Part of a small language model's weights: rotary positions.
Each number is 128 + 32 x the weight over its row's rms, rounded and kept within 0 to 255. Layers, rows and columns count from 0. Numbers have three digits each. The size before them is the row's rms in percent of the matrix's.

# up: layer 15 MLP up, 1216x448, rms 0.206, rows 553-619, columns 256-319
# down: layer 15 MLP down (transposed), 1216x448, rms 0.197, rows 553-619, columns 256-319
# gate: layer 15 MLP gate, 1216x448, rms 0.2, rows 554-619, columns 256-319
up553 104:109093135168132101157137077178106122152127106151096121125164086171171127106139109075115090102137121095167149152155144183140096071105113068149190103101167129150184166090145118141153156156112135
down553 102:146184079140076126139097080109110145143078136153084121118119139129132067150167136122120158114156125144133153112104142107106176148098155142128070090140130125177088114090126157161129156176085131
gate554 097:127121111092079103161082155121113077092109094163106124123122093142072102158121090101156141083163135138145156109129119147070094131116104087157179176195146136189134108142157091173099143116104178
up554 104:089121153092129104145202136136126121133145117140125132105176141184144149123117113103105160162133149119101060163139155083159150154129164149111153099162146074098097086125161147141077098162130123
down554 102:109146160086158138173102101152140144105141215127163110134191138190163138138145119164111135152107172139157101144093126102155104120133130139110136108092175105091136173120180124164123147155123071
gate555 106:160127132146118142115212150162172072141134145144141098044151106117105110134173167159137102108124093071112155156106115175103162137100138089151152094126152099202154081106102121125103141135143155
up555 106:113139096104183146149089046095139143139095143096092166188096117115174155167090118154110107157160189169136099176120186030120087116142108153119114108130104165059095100131109093124111153097154123
down555 107:127198108125191143151117123209148126124180087164111124136144162122165136157124153203125152102090143166150151142197188161050119081151076144133142089131140161116155158123092146131094112113177145
gate556 106:131067142156137146153103157136124177110148159093104128089129121148141148135087127091110126111149122100099149093139141137084187184085133050127137089136128111069076082094120152114163109087071128
up556 102:089166117123085133096083133111130151127133114128078165116163135164146090104045069108079091137164063116090104087095157154144154117132125168077144143126123139092188118131119092103101142107128071
down556 104:140134150125088147136123175128140158173116064063131210125153156099115128174139135044155141104073099144118170083121109130156165076136132145154133105169133105105168171135153122168105144121160089
gate557 100:132093087131113087190141191176149057129196100091111085122148122175099110096118122107163086140079075069128098106148063145128121177118150065163126076127146100134112178127162133118123141081153162
up557 101:149117158189121136118213124100102173102125186108200103158142093133089113117136098156138149152152105132123168148148169131138153096112134097162151147107136103171073142118137165153097175104183143
down557 100:106139110145125124097135196134098138137152105110142131087138125163128154072118135126113152197087129153166161113161128101131145147142176162108200135056114130128133104093073144126176115114118064
gate558 099:132092158135136092091128130161165112109148117136144171129166112032191183164092103140133125121168070182125126130122128082190189106137152086114104187118109136097085161142097141182176127086143072
up558 098:095113171076087117120162107145082129114130167083086134167122151132210109145071150159072163202094123128125108125100157080169124169128084200135154100189136126138154094098138154150079127150101125
down558 100:127134101164121136089124181146108137103093098163145079159139125129089161115147125169125146087125129097125140188169143140150113103148095187202187097133155161130188140103117139091174159129119132
gate559 097:115149071109121107170111156157114121111089138127084099144170098141132128094131120035074081156130060122143129146128121139115080096135102101167131154209176141145182131080138158107121068149141156
up559 099:191160136125159104114136105126136135104126128096133108138185082083094148125140150069196122097094132197139139116156191097144174153114119175151160177164137196066108190176224178114168083121138173
down559 099:159137174125193091153160209119174157149135172191168172136133113099048155121135176203105169089089180129229088118081111160113217132050162091111119120168138148089148093114106117105106162141127116
gate560 101:118125155108173100145099155090132103169104095108101130088100088109083141173097141170137146142166177097137118125073085093122173121114132165163087089098081126152094120096109167136086156126127105
up560 104:149137115115120155109121110117113138054171103088091193118125050148127133156139172072105151129138135148142132143179115112167103110140120152124214126160168154114153086109150129113171171076130130
down560 105:154092145182116167108124069059128088157153073110101185088124046085147149105170131147097125074201140185144123157140086117156081024085099094174149094147149077114160118132173101112131145079133134
gate561 102:135110134147218097136151145087088169128152128146113124048123146069133152128104084157141099139185065119142116157099086131108161088184083204203149143123109155135097161154148124059175170137118097
up561 097:123153125123029188161187121076153108141129163160123104148137062110063128068151117097170160132160210079166140121158182173157089116096109116175067074137113144138174152126101146125097054114162081
down561 102:095160118171157139137119189131116081127093165130164094103095051109064160082106117107154186137143145118136140100146108177084072116063152109129055092101129167134159141106187088194060083123173125
gate562 099:083091181120159136094103110151113112110110159128138133106087172142130057171129090145072183080122177077123149134176133127122174107143167130177134132159167172161104129150141192128090067059104124
up562 099:131131153172193080071113111143131133131133189165162156149091149118169182136189099128150179152134120152136104138127120195145161102092112145142163184153148094104161180131108226101123100085153168
down562 098:195096121176161144167129106114144189126155113048129105154112138054140124121147110087117118086172210133122127063146175146131141088125115163176132170159136087159103085154150164116082127109134168
gate563 100:135120098155122166088120136160166131121137100162153156151181127116152143133142092162122115118092124095125116129143127161138104142111137113169123160092139182096077105140116143158160170056130110
up563 101:136170135123102156108082086128153082110089127105113101115154124146145103120095188082106122191115134131111110144111133139118151076141135152080117082084086156110155074157117136164070101114093206
down563 103:163135053103118146130149086114130140170164139159108089107137111130128082122157165102114070146125118099154145082075109135113165129136173082064139120134119148106083154129096133130164108081149126
gate564 098:136188154138155145070076136147098161144124113172102116119119181120152123120171109138072055056106161176116088130152146095171128069153129138131115116157130161172056087076153095137188180098168109
up564 103:169114142136110104105137101141100068132134112140114131141103177136140120085212114128133127178111094149118066138156149125128139128134128179131120155162105119141084099093137125132167136115142112
down564 098:146137125179070137127148132101125146120069100124120137157181167091129173157150099098068085113093161130088091138083150122105099162100071088104129135131151151178076079105161094091085146140109117
gate565 098:168116168141160163157108149138139193178186089090102204147112131081096121092154098150178151128098132143104124147138113150138112098181052078093107106167188133147142132055095145107171126129129139
up565 099:212129139131120179056153089112140155160108175116062154118088082081157117151151089151162130113092124111153123082134135150170105123155124109081138108160190109161119124116131129109137089131120126
down565 100:143140059122149100131148147132091158119090119177115135138180136126167152089109158070118174161130073125149127154145129155162212112102073124127129144122116064111133111085139189104143075181098134
gate566 102:069150188118123128115118186121126126138114116127172165165110099143136163096120153105052184152132069142111106142140155129163095114163107135175100101105095151104197092156129153124093118133140163
up566 102:117187110144116052096129132144083222149120127119131100077140124109066200138218164112169144167118156125157138128078152139087140132079116185099114083132147129133124148117165118154158161143029135
down566 105:087073074108072229111081105137159127164147110130157106146127182172131145142110089174216133066129139117161165084097122121101066112150130148133193161101135160149153170115157107163146138117107142
gate567 095:132109093188076086082152132171121151160081092107118132087142138181135164127129110140090091090094125098149069141128132147154130132087162102178063107090204093138113151122084147118118124068139126
up567 097:127093118184054122124095115126098113107133105158149130156171118153090144121120152124154107154133142080116149111089143084054185108135152111207100134166140032137157113125075168148162120143130098
down567 097:152089158100129123115112135119133136117135105134124096156179193120146132164090182198174115134120123129151089152130152094160197120092213117086176125146143066138116098099060151121126143063191190
gate568 103:170118150071127117132075097109155173088128114101110126082123144125111089120119181128136119124159094100090181146149126089181057143186184183124092144116167110139110142121125094129058155117157140
up568 099:136111153124144082151177185153134139105187080129125153128159122108081115142124112097091136129124163180141135151096128165119158150107166127157102124131125123102187119099161136166137143170142151
down568 100:131129167158150147157143107090141109113149192097156088156146093195164088132077069093157150149147085125122117122119136187108060118118120161121191124149092134154149152126106108115113094157124069
gate569 099:114188146055103166115109172194074159178154090073112110137105105109083165099140069167146145145115155136123135167089163119086140119118167125120103080130152143115158146086143177120088090072089129
up569 099:129138113141173052170135110107160171074103156170090133181150118133175121141146104136167127097154126166154117143070116160144136137140136125109107120144096127131108114116101149139140117105104059
down569 099:073109182172220121155132089154126076095095133200144101139114113110121152083131132206116134074134079120148097112165070121154102138148115167121106123115144098098149163104130122148157082109093108
gate570 092:094094143105156135147159077161128162182118107162164171063108164197137112092101092150140121138162165157159083171123121092118131105109155131166143127070172130144127153104143079152160142107060108
up570 095:168063097163119199102152167145132141148133169195189156094119188102092115106187076125143125127181140135183107204149147108116103129114129153106197151148128168154127145084131155107135195062151103
down570 098:122125151094143156189118069138096091170069087131054124173055149117123110109102136130171113154068099093117170112145042125049134119121119041117133124086157188134083141212167079110124133111043125
gate571 091:091134126175082152184087063098104115173115115158126090121155121151086058101167096100103116139115095200152087161144137158148131206142124103122081143164143099124100182142115104131059174114124061
up571 096:159141106157111061115139154119107161129105090130149115118119164093084071071104162106145147075130135178076122114126190103165156151048110123045186132165097095145110178153104176138127156064149101
down571 092:155150125160139240113159166165166149114098215176114081117141134146205104121181183100143120112139119141083178128143136050208151101082126155159160140125079079126127204132167190152140132172093123
gate572 102:157134155163116087075104117123183114060156042137151133138165129110128098131161123151088140146162073175153092062152173186135173079119160143082167085133122162116074174130085100116118124110081149
up572 104:101149159074164081078149162160132112071138108152107168134160093149109164161132122085098106146162122064076157146083187105166202104124131111087132140165130190064103093134127083062077083088151135
down572 101:111130118075138095051118105096138120132174075159135164101124056127122084160093170084203172096166116168115131098125167134137121147190127136114176154113108138093195154134181131174165147079086107
gate573 096:178112135108103117151150157051138093148122103162118165163156098176180120181152113088132166117090118114060150083097118099118062079073107147139157204080153165131123117166142156120120136098132093
up573 095:068101123179065085105084102080135184094145120088130122175122110091152136092078106191130100131155094131153127145113148181153176212130146127092126063131092096112168166099144110151185151157132132
down573 098:114146064182132084155146103170162111111112111177120180172147134173113088183102160140151100129166055132099106124147223146116147159137150078110090152166141102110116081097101147119055153130106089
gate574 098:186110112124133146127104103069098145104139168134101141130135131132077126125155106145157149142063104175150108143088057156166160155093084134167157116096155125070180130123100116157061109134157081
up574 106:081138137090116100113174123155095147115110072186159130156172151150166128118155092138087165097080131149122168111114120157117133142126124106175104143147111101176180095156147118136129193113164115
down574 107:139139100090163126096175140119164126117142116141175158194183152130125141171150176076100230164104163186103163140120140157109133108139121099100123160095079137125126141162115108165122150110161152
gate575 105:135097164112154125127137118139104099145093137153099149122117135103081133113154121182137094079176126127209137147137138224123163125179115148103084164111119053143143111111106134170149088163106108
up575 103:112140123149098077090133097141130142108115196107146137161114098151137104133118082093123144130116133106114175191148187135127121123212131161109130136124161058096146141117166125172102141155118150
down575 103:134126137172145149123142138102179082164131097096096107130125124154153122126101089222099126133153062145099103152114173071130129172125132212136166139183128103104090132194133156143133173133121107
gate576 099:153106127181186127150084139086156152115099160135144184104112124108147187036139107142109134119135112117100147136173109076120157101154128131083138131160113069135106164150087122109149111136118173
up576 099:173124160110152107130093101118134122152113113137131058135130152115086120124102135031104104094137171148123118140076080124114073093133168199107077123160168169121089125069175140137141121100151126
down576 100:140101069134161141196148101088123110181098144146143116101168094145142118087115170054092098115160177134158180096148158105142142118199143132069133128093103055189106147125118116126131180121074098
gate577 092:137161140143152125138181177140138098150159203137156148163102125063149090142122132160133115158135070086132171130088123102114176102137152106116126157126116081151121104080124139077165146140109171
up577 088:138116096108161153102125153112166136109121096114110116142140116158129175137108105106199141122088136114166095084147120146112081152061149139197099101177099167083092156158120113150121088123161123
down577 095:113169109042075082084125075162165190098107156078135110136139123195173173146216132202154204167122087146132113089117158138176142173102115105122107077144191130135184107180179121076097157185114175
gate578 097:105099111126130127134131130103113136099146092162142170180167099148105195129132138127080126162098076135073118113146203138154132098087155176100195098096149163117085129145152122140126113145085183
up578 103:120091099117182103103133184050154204043113134126130152058114170098161135174110088127109126127169103153130146081174107128120174201115115136087054146153126152089151148142168129161143077150157121
down578 102:131094119161119102127134171142147141116153150115150192127142072127170109131124154155101147157163125106112149153150102146118170101187089119119107156148130121165078114131163094177121127116171127
gate579 098:121053127136061159094116117138143093091127116137177151121147090078100097179101113101082146064156111141065121152073126131151096118147128131157115093203158189170124119189164138148076074126139176
up579 101:128096108129131114123162124088113167096166177088133143171088152147169152041182144168148174088160101163131150166162116146089202098100161137166145168155196092155176150142125201178126151049142118
down579 098:097120133129179106059107123130113069119158153097149132126089184105111103184139215122107153075088092187168146134146137107118106138089120122112153137154078090100152138160112138208106092052146152
gate580 095:167087082100120181093159078152115106118125121163180104123105074169127095147123102116168096155196132157118101124122182120183113110127135169149116158112050110110106098085139137103151136118067201
up580 091:177142158156090153119108172138097101057105138127107101138096139156126145105157148137184112150158188105121105130129157114166133164088150153075087124118099120133057075125072094126169137141055152
down580 097:097220085121098054151153127120150080122107142104111169181142083078137119123088112148136179161145182131052168161124131102157125112095202163108114106129058092135187106153121157149206186139116133
gate581 101:114087147161078142141094076077052140150124109096116139150094163085126142124095073126153066145138082030071136147079147131176132081119060136081171138107153106127133146187117102098105168160142090
up581 101:097073130160121118182115132106139097171159157103138075106140098095094130104156157205138141136095150153137077197102163150209078150114106120120135133114109164119116120085089094090112177140154158
down581 092:148062126182090168105153110115075136152151126084134122104102117082113104162088093058094084197152128158152130125145118132087105119148114112116168128164066153126103144171135084143168124127168092
gate582 100:160121129161152116123081075177145093229126150123084089170182146138141111163129116111187094106143111134074168179129165088172130111116066150090113178099146150139146149083171094125142106055127166
up582 104:116200189157180119138128153090113088113151119099136161167122163086105077147150156133223100130073123109105098171112168175145162141126091113139116146186130124145141107090113146114184134124110112
down582 102:114116119106121064099173142159118120095101063053144085134141153132122115099107120173232156074128112096139158095060123112118121153119156169102132171099160118103136181103131082069186150136148101
gate583 097:068067157127032136132145149095147068151107094134108136105138142180090136103171134147164150150166166132168117055122144051105094068079111176115125048150179138155123150098127157155091103091122109
up583 100:118171088152170127135103115085140096154111117097150158173179099176164119227146152116100111144146112076116144084174097113120143087108122081133120141187149160123170095176154158109114096120158167
down583 101:162132114094083156152104117171113050161076117085140120083100143109084187149105107090172145160111089111115137157130118158155133110125100117154110132119085147103162152100175144181092130135119180
gate584 101:104164142116152154128178057109087144107134150113151136119112150112165099078090161091128138161152120129113146162122178132235098114163123119112147103133162189123150087176098125182169134163146122
up584 094:150158128127146095131148121168124162119102142097145118151144135179118096152108074079166069116132051149160097173140107140126104016189162180115174128143131129187108181128143127068128189096183118
down584 097:101091133151105122151065135164161103096140099139103136171155191113148153084099131117118180125099094123128116153150181108068150103165130122115161132130113056140137182143116137117110123155154128
gate585 100:135136099109109179144132218134135131170163081112065105099156114101161087104163137151110105182139115077106121112114129157141112101123167090162148116191113158113141095093183114140124179094161169
up585 097:136142067188136170102112165101141124160192117147093125139145124138109113106167115117128105151134140103093203073137131144078155064080139074157106125156102147124058155124197135094165147146148167
down585 101:131100163134132110129112171093167155151129164152103118159128127098227122074123107135150131153127104154130153090191164082085071092086167050150124160094085133075038106152122082182119155120064158
gate586 095:076075113144104163167121113141135085113125139244119138138151145083172153111094101142156149119073217140114155138179086111195109152099102109117126113117142103105132160141108150117129086121185152
up586 100:139090127119144094198119127181147119186139121083138162099102151209122169119135129173143154201141115112109118103104120109121110130153178148166143077065167116176096131130069133134097171146134101
down586 101:118104140141143175118109140109124182185100136048141096096149081161144135151149120168105111229144146145106088128090111084077133096172113106116098095097163163107137073131084157151109103145113085
gate587 095:133128057139127089123097166151169084205103078139116143112101054144189151064113107151147074195146127141145072161151099129169147148147155133119099106107124123143095192082126148165142105094092117
up587 099:108127163175135080059105124106150104115153131121173138107132201108082171043168132125160095097157092100166127150175169163104053136135124097123104111186128101144166136109090100175196095071208116
down587 101:182033136068163139093078124159116100141139212100073116077124124151073161167174099081152125111119160138114090047201142102149133178108135093130138107201064125134121194120132061117148149166147084
gate588 113:125126120106143127140139181116068150049159132113086116118133087096154140144127102036091095100162104149075133170112099113150181163116140137155052151147117140143163127174172143158089149105094178
up588 106:140139149091097193147186150085131156074115103123102176140155144129133081136088137106094205120099071083119134181139053112154133121157159183204110159142102143162127194145159070131136109103162134
down588 106:161105192092057062127093141124130136082138140048101127145148138184124206110074145134112061153162100119124127091090091125064105097106099085160095117160093154131100138122194166123156101142082165
gate589 096:134153118072117116179122135178125116129075094155076137106078169108107063088147086142162134178155089135122077108185155179113117106132113163131149178146131152055137148117085186122114067115140136
up589 093:062144155088179152075081094129133119082133161131115152151154113110149064128135153128078158177106133144093102110084181060122127124154152092171111126104135159123118092144157074112100173126079113
down589 096:200128165146122095122114132114115151132104129143177166142116104051150066148132141064154195121107155097104118146157131147130124112123124135065163092089085225135129121135111176112155138173165124
gate590 113:129084170159142117141127136065113140144121119147132124139149083174174089199145127070142126096129204128090151170095147171071142136187119130132109152108119100059202182111137090066142105105096147
up590 111:120146136158149129134099127083154122139156102129089096101088098062163175099059189072168095131184129104131161164142161084142105115103146124122169121113144118064080116090156106146141118144123083
down590 111:107143170203131085136141140137109162098103173129115099149082138137125156133140145102064087176115123171114160202127166133173090089081174135089150170225092144133095167101193130154097086160124143
gate591 098:056114153144130083107108136114220125084113194099105117132129098143166071131136130151147107155052101154095103128090120060147156101101131153082205133082104137115105075177126111187132192113168145
up591 096:185120127156103070130146111088150159119161148121139194118183129110149124154177122108178103163106157132084202126134115155130128115132112049108141175172139100111091190109105097106158159151112142
down591 098:052106171158103148172112119109137128096144145120113164140154143123134108127131111077103134156137080102133170178095141171152140092149100115101119077094141044127167136155118097130090159149143163
gate592 102:123123136121136159157144112143145121125121100104093143125069157171106124125111175110175163053134144100147157146149158166135140137105158095155093173036139081195140122106189133194122125075135144
up592 101:124163098140178095154085135149132108131141163144111116125145104083170072134150070102135107097145155109186183148146054099123123108180106188121158107137087175092164113136113148079100135137144143
down592 101:085163202106202107142096106161147114172163096123085122088123182146111155192172096134052099107117126140182093164105206144190066112172149075121119136172191148057123102079115161132125162107114103
gate593 099:124061066183138113126122127203128181161115116100134117094165098101150028112130114138087103147138170110130159093166095153078145134109132118124102084156108137075188103181147158102095104182132134
up593 095:136121191117115145148118157143124158063131161136133145144106150078162119129109056164103140154136121087171090140096157108217140090140194110155154132114085140144090150132112131082156162121211097
down593 094:130066164127117134115098081102133134140154101164105113081099140099152148080115053137059106042151081120064140103145192127137096106137145110149140093139099119063125090098114117134169157069121103
gate594 096:123138170154125179102097114154122097126114137148126171187129106092086114167128120124120086182162141129138165113142066107112150092158095112107167109209154177158149144104130123076112121114120133
up594 095:103133092103104167107157140102129117128142072131142175100135139191059147123108093119095081141108104103052095182170196123136120145135152126111138090155142171081157129129116218126117155157132151
down594 096:174120144085121107127138141102095098142161126164126169132094165093129206170186125148143095098158112146134117082152102122179137126198116138155092069118127170066120071099140155135132085105115175
gate595 099:153078116166168158126047105173103140138176068121107172102089108123180100133180160064094087147120137118150131150096156124122127124125153090080108106078105126206132122134143140192114156074114166
up595 099:144137164184136114115152166117137159081142132127165176127083176119121142127102128093145084085141103151123092090130088148127146154129135108136169155126113145130105157096134059135135143099102097
down595 098:090107140087137141090121185068165125098149123041176098163069167067136111140154090104117129131137137145137078153078137126094164109113121110148139123156134120211139084112104120186124108149109136
gate596 100:099134105166144120147154099118129135153165134173124156095124105136125122080109142176189058130095160145139122112173155139165141164136196196128131098104136133185142061129161080116156181125119132
up596 093:077082155169052119102098137122206137108067159116120167158117107104115132157176077131145124110088173150154162133142141134164121063146120115129128110148120123097110143131075088190079136188116102
down596 096:192124115127121153171189149147112106125105159153094111156132142127139117157085128098101152068172112137124123145096171147095114122098168135111063127139116117090113146172101097172122107098127136
gate597 098:091107054091089072125103154180123114115151110142120120110117163086158163119150092143107166089115105107068066107078114082112153165081201203122191108212153185127073095129141138157192123096134142
up597 102:119105175161131146116116154153165169123086098127058171116117080098129147108119119134170140133144161129148172116130137202140131136186078114077100149141106112129194153104140127169083174172098142
down597 101:129135124152067154157126130166139133144162119159101187176135073100186108150107131142124094072095145166112117136126146172140123149152075181085110094110150122155148146103106118090099153185112096
gate598 100:170110143104186134085114162121118064150038175131096146182186137115171105169084112090123096090115099156084143136142121117116164116134131160059147148161145120152157203120134133121095094165118110
up598 104:134162121082127133162162180099148096127118105136157158145176111152144124117164071121104113102079072089137172097139089139191213128203146123162103156101188130159087150126135108085119111164114084
down598 106:110062100118145084089082110148205147081131157121150148183082127139093140102111121163106137122212137074160086176177115144083115112195110187134113129128116138190150108143101109123112131143133108
gate599 097:093080110125141112128191053173169144162201076152113154155102124120130096078159115151159081092192096187130125102161140086128164119129115118075120110081169173211140102111140128102146139100091129
up599 101:142163164126092098075115207095110158190104135124093079129151162123186109162137141055120143186118110138106125101174192187154151142115128142188107107097110154113107107122092143115167166127166135
down599 104:115155154133109175213153137112123142105145123058091136154137132120158170156101110177118108160139067117145109125147157120077090099080129124146126101123121147155107081085077108149188122160137091
gate600 101:147124115136138141117188157138153135171137128115097132105137142154111169168138158149158102226073128144065139140187115141149129146167131113145094147130145074125146123208093146152152131119176139
up600 100:139090118106093087109105123098101203160130168154157143075129150218197096106080152108115124121072132119137101147159107200136150132137114163117130128124116159108144133125176135124173109104135177
down600 099:130079211120122126125093106103051139182117163109146166153124091135102137169187117166139179134116110133129109183108132102125117163107212092087124094156176107111149148147124106104126101164129111
gate601 102:080183171160066151163122121117140118163085133138138110129167107172139096088141194134149147143160017102110168142099155145075117095068146116126076111108134123135147082116131087140194076140136134
up601 095:148082114202199124124101110094153142136102129143096118103182110149139108165133124100082058089116115074116172152147190122090126155096093114089141131119146106113148152136127135138158114184130130
down601 098:122123148191131148110138118080134105142169121121091095101127162121081130126120147077126108206131094099106124163190079154102060111120156145127076133061152131142130086181132155114087117145061154
gate602 105:092100119180050100141118172137093179127109105136152071111172203098167134164117163167127129118121127093138131151134117081145162111135141157103142125110126099123134128133145076156149078221115103
up602 103:187075158135153133140099141120226087130166122040125110168155129132072123123151157051119166128154102112090126133173118137109078119079181060143140088098119132119130129142074149111123181120123111
down602 099:142073097119124215167116130145109160169076153115142127134079072150100087096092096064164134101160140112143114100086111094132145198113103148125129172169089090151151083172132133093102174108132113
gate603 094:124103095184196150130183157107182111140120084173144151166105134078109099072119168180161167117177112126082087146124125081066172108095100124096111151161137197164097113108132104136071155113133106
up603 097:139165068064133163155162125115081175112094058146156181109150145073107100145091112125114161143090102166094121116114132140123184055109169100130181199108127154165110067132121110117088099095068115
down603 097:087121111053152031100089119164132122142163128164118186149122157145114202126158154189072029169102156065045141116103108149112105121163150125089155157110114144120113110046156162160110122202089128
gate604 100:163193135111094074091062128167153105125114116130162104102115128135158098144109158188174177096134117158082185144151091143107128098098115158106085103163162171113148163113102140133172188205152066
up604 097:128126075136091173099167146072121118155153133169118170087101106123090132170098175167136083154125174123161117142107128104093164110092136133161123143104132129179128179104026152139154097125166141
down604 099:111147119114163127113142107141133071099140134155058150099073119132173160163119099107131148128107104132160179104156137141104163074105104067148135059128133188136129110098129050096032124178147110
gate605 104:092129108105156158184103153117067152068117099191172114087105131097157144126150135072100114126134080145164129162120104135158154157103129092155107121109111177094072085132100077078145206133112152
up605 100:138181109094114148142153154178060140108165077182094119124170134125181168081114108092168101144167115125131138134164133156085154148060140103076156062133131115152112157156158133091141134088111159
down605 101:088108150129098134137092133118067080139127211091176059070096085152181104143122133112128149145104116174180132126144116139092113142151143165104129102153108164147137100106154178184165057147123141
gate606 103:116110139111150234172165102082171058082114175120118181111113071103082094155136096128128176108099105154142164154099133087150133124163137086112161112151102146102166081131084097138118123207108111
up606 107:134195140145099203149113124170121122150148136124061159155147093137046128072083138103139135131101095095110145172128183100188153144107110139135135156121100129134124109165137154109071111186128081
down606 105:139153102141167097163160095136190115090125105121060114156126063136108114113112156166049099134123121139157180138122150145103108077072119135142155066137096192136112120148167142080143159169075152
gate607 100:155101121113091090108118087159117189109157153159203102190188120135158067122118143174159107205169110148098088122158060145117172113194140078124117119140115123101131146166143145112137108140122139
up607 097:131171123085091151141106160062083139120140132092106115131108053138195157137106124133121191112068128122116093110139186134105115119081106130096123130123107152168112105147150101169093090121128104
down607 099:059148075122061134189140123162122093126116142164089123102168129135149122096103121101145133118111147084131131061140140095135102153119156096121157109080102146139120114144077123146139115158096112
gate608 097:109137153133183080123151179191162106082091159119086189160145089109112146135146105115152145132098122123105098132112130110146106201179161135112169107150094106088120118134145166173171118133077121
up608 099:131084118122093065125125157140158099111100129080078187150101107084148172114075037056159183139194138081133104169141105147152128191067122133131148121136164109079162084122108081117177081169154176
down608 100:190138155107117138077121150120150168106142127208046122068126147139123161090184136150110101155110079103098087101072077137112173082137091133164146151157140184182185121096156039153144171195123092
gate609 100:106121145135130184107146100144158125115178104152082080118185108152154085075145063153139207097110131134144104166103115083108140080129143104183125144078127159133162069171153096077166073143158112
up609 106:193103087144103153063159096165106098149149191131100086179128172127135127099105152156148146169126081126125087087165173151094168131115128138176153164121116126140138087120081152196105106206153048
down609 103:087073122117094146149175141146101114070134123164158148078137059135116131126116173120096116183085183121170126163148083094204089141130144090098139141133143146071146126152130130128145079071172185
gate610 099:126084142189089120205099149099134097138125075102137125130189134091150076118108115154156112093099120181121143133104091125115136122094127163090152142128125125111185167169123079131107123149147106
up610 104:123083150167102119174152148107176148147127144102137128129102156113136146103111133082122114105122168137145105157113090093096140147157158170078138109102103062148117135210145096059111116106148079
down610 110:078109078143093096130094138142114143138111136132189095147125182099141131171122095146202116091087144154127126139145093126119130122124124138119107114130098130139078107158118144128125125129051115
gate611 099:182105084141193124149118104147132111123148149111106122114143083138112153145144062139086111102165111098120117125145131118129161091095146089133086148163159169116138076167124135080169192130137145
up611 101:060079155116125090093106146144167121138202128140129070136148143100125111118128129169094062106179117115142143105130095151148140070107138048129219152151117168057117094167147096119183187125122142
down611 100:090098115108143084185111128135066113201135118215103112124106201087176105102122121118126072138134084067154145129139056156188116155153099101162116194098066191158110133130150163135151119086130127
gate612 101:142126126098153134161144110094048082081113136094149151104134150088134113104105094255133107100176093119153111135129141115095150172135147118070077124108171133134095128129157107109132107122064102
up612 098:145115065071134076142098103137144116072111098119126102095103087115129110044072151189131128126165152098119096157103147104117136133137114127130157119169133123151132149078134200084191138114109088
down612 100:158078114177099106115102205120117048077128161149077164169144138167136137088169153078097142099194113097163133177146113145090143137101144158127147149116074166155125139189128133129086165129096097
gate613 104:105147126130113137138185178163090136090087115154132135191150180086111131152088097149128132136156100182150149110126091123128071093110137133156082100244166163096093108086126097124081124052098082
up613 105:104124095123149130088117110146101135201186130178129073165122136089123112112178160104094136103176154153112110147147136169167171144078201100159091177175127179111171175108138154116116058127113125
down613 102:100115174140139158103076094119083150142126118168133122143160192141155072092149148136094140090151086103122106125173104134119147135067141154120120135108114097131112138108107121202125074115093102
gate614 103:105083131148059094182143150120096113143135186153128082129151175189163168148145108112049105147100115122155165124118161076149189094150155094135074144178118114164096129185138168111092096149154112
up614 104:160196157155102111128115065084109149141116037138153124144120097136193137077159092156185121137121137163139050172160079146130144138146056100138162217161139135145126092086139157111159088131095084
down614 101:133155140151149135096156109103128064113157141160112152137122176159223179142117192079140077057105116119169080080122181126132117143143120141179164141115125088151100102169187129064111128123151156
gate615 097:073137098105191119130105110107167151144144157099177099155133131121127176165170144169081130196130122175057136205140178150113150118114158129101079186142118098186067118141101126165151085152144100
up615 098:050122091106086056097179116116151126165135148111119094137109062120139145087132173181133146117163148082161166194063098102116092122116094137071142142121071130184151126081057183179101157081147091
down615 099:065067158111114164128236120206140145134154120140087162117106148150147138144176147228108117108133129080152103134068123100111128109090106130143155148141104205176118079140106127121158130133105186
gate616 100:084132142110090136143194124147089158090092097148116111112199089108127129162053151151068134090080122125181075153138193082166106148102170130163124123134161109125129178163124108092111138153105144
up616 101:082078094125131117104083084144083096099138190146187193220127163174110143079201145100130129139159166087138126096096079139107133143209109152082110174118129081153091126128134149150144145104166163
down616 099:134082177089176139132122133127172121220161164115179170126088157163142166153153177166179105073164105070146069156123076180117115155161127153141160156137107073124220123094126139141184150066111159
gate617 101:166075146096110155140090119148125070106147142144086080124133155140125141151114094108078068115124141145068199085154141042087059093095167106089139080137084081130112173161141111128131134072141152
up617 096:146128115126120127156153088133183135152142173139025092132097140150136085174135205124047088143101128162113186164144107120112128158146031147077122132134104145099133096155172108149090155132150146
down617 099:152146114130210153161164104158151151067146146138120129061105082134196125123116128145091124153176105216146083128102184169163118101132114206108152150107132139078135125071103152122114171172168083
gate618 094:144090110149133135078128119119137122122141103156152146093106103184128060153145141131159125173200126126145117196173181092150185144127118151165096137079144163135105126137111104128150111134084110
up618 094:156070101124146059148154146182101111063147138144174123136085138093024119113121132045164123093141137134167081159165137128102101145096139176149135156119135117129212096100095125185114113164117113
down618 099:154133119174140141153175164115135144170122168140171130146169161191096176107161069083127215072110153168096133123072077110116124120110074105139157109126140137092148012079091131119127167140143116
gate619 096:136074059085134111149098108108185087173201129106150144158227133123078103114125189163055099100119099125144155137117178104141107028099141133153115112110147050149070102154136063142101143138112106
up619 101:143175140113133098144170106097104126164148125147093144099073133106161163175159137091114162164086116117098108105131112111099190100125166085172174177191131198105124142120132142076116143085135142
down619 095:164148113131106151170083136120145111130137152164183087158145100105172136187131173197101116130099147114100098175151077139125150159124136063108128139192116118089082145153114091167145109140157183